Part of a small language model's weights.
Size: 10 layers, width 64, 2 heads of 32, MLP 256 tanh GELU, vocabulary 8192, 1.09M parameters.
Each number is 128 + 32 x the weight over its row's rms, rounded and kept within 0 to 255. Layers, rows and columns count from 0. Numbers have three digits each. The size before them is the row's rms in percent of the matrix's.

# layer 7 attention output, 64x64, rms 0.0847, rows 51-63, columns 0-63
110:112134142106132115132118153148138155123129139163155159096146101122108138149140093110116162162115091107114190150120136180140206147094133147113195182118125144139102130163117125069108197076162017
095:103176114149142117106141153115121137131105126154117128152111140123130099133106150138121108073137157137089179037150122132139120035091077095142091095173099186075134072129117094165083064101138124
104:125145119132083143160119121171128153136121188128130127126134133151128144148143151129101147124099080102146187143135052082059160152091091080111083106185065071143125142135131180188106180084127144
092:120113171175150164142152126123153147148128109149135136117122152155129112120083154127125128162157112098121097120107078108053090178123144199219098065157090170114124113139066179151117145178149094
075:148124097147103101153113139118138129155155166146155132108117112140133153133126098103143177160160150081195160117184162063122097119090094170116161110133149130173186114189081174103157175081080187
105:144128128110124140148140134139103128157104127102129118169165119110120140111149115158179159143139117175100110144112168190059083094055176128143139141115146047128195134114179204121133126194128172
101:141127126117148140174122131132092104092153127121100125119144132111129121110118084131148160103151205154114122137146155155086165175164056131115220092064176094173175175091130114119086109141113188
113:150160113108173146137093106124136144102159107121145134123121093106141104149142134113114143131132100093091181125108146090220146206083083145146132142145122100099133190146126155081113078146022095
098:122121159127144140115150170160143124160119125144077162122117124165152118142110116147137103091119140137090139077149078089154089072118156170138172049103124218139097144130165096065089175123179083
097:080116125151130127110107140135111115135160142127169141128124142117128113125096149101119120136099110188095079077145120127100143171165038066062128123089109086103122070142049127174190107160168120
120:128103137125141140111121151129119095120151128093092145160089150107129106145119144135136102142104158184095076169149159135145112117163059142101110012146122133079162160213063127100127130134072109
098:123126130147148136147126117125116124120076133133135141125138121148153132124106153150135125126128110096069160181125122141086138168113134049156070098112123174146031239155172136124156146131183181
101:122175120143094147111136135131134145106133147119187119117136098147136139142136118110131096166139116172180170203124172053146112155170142163139061122163176139059152045129152084167132146082126136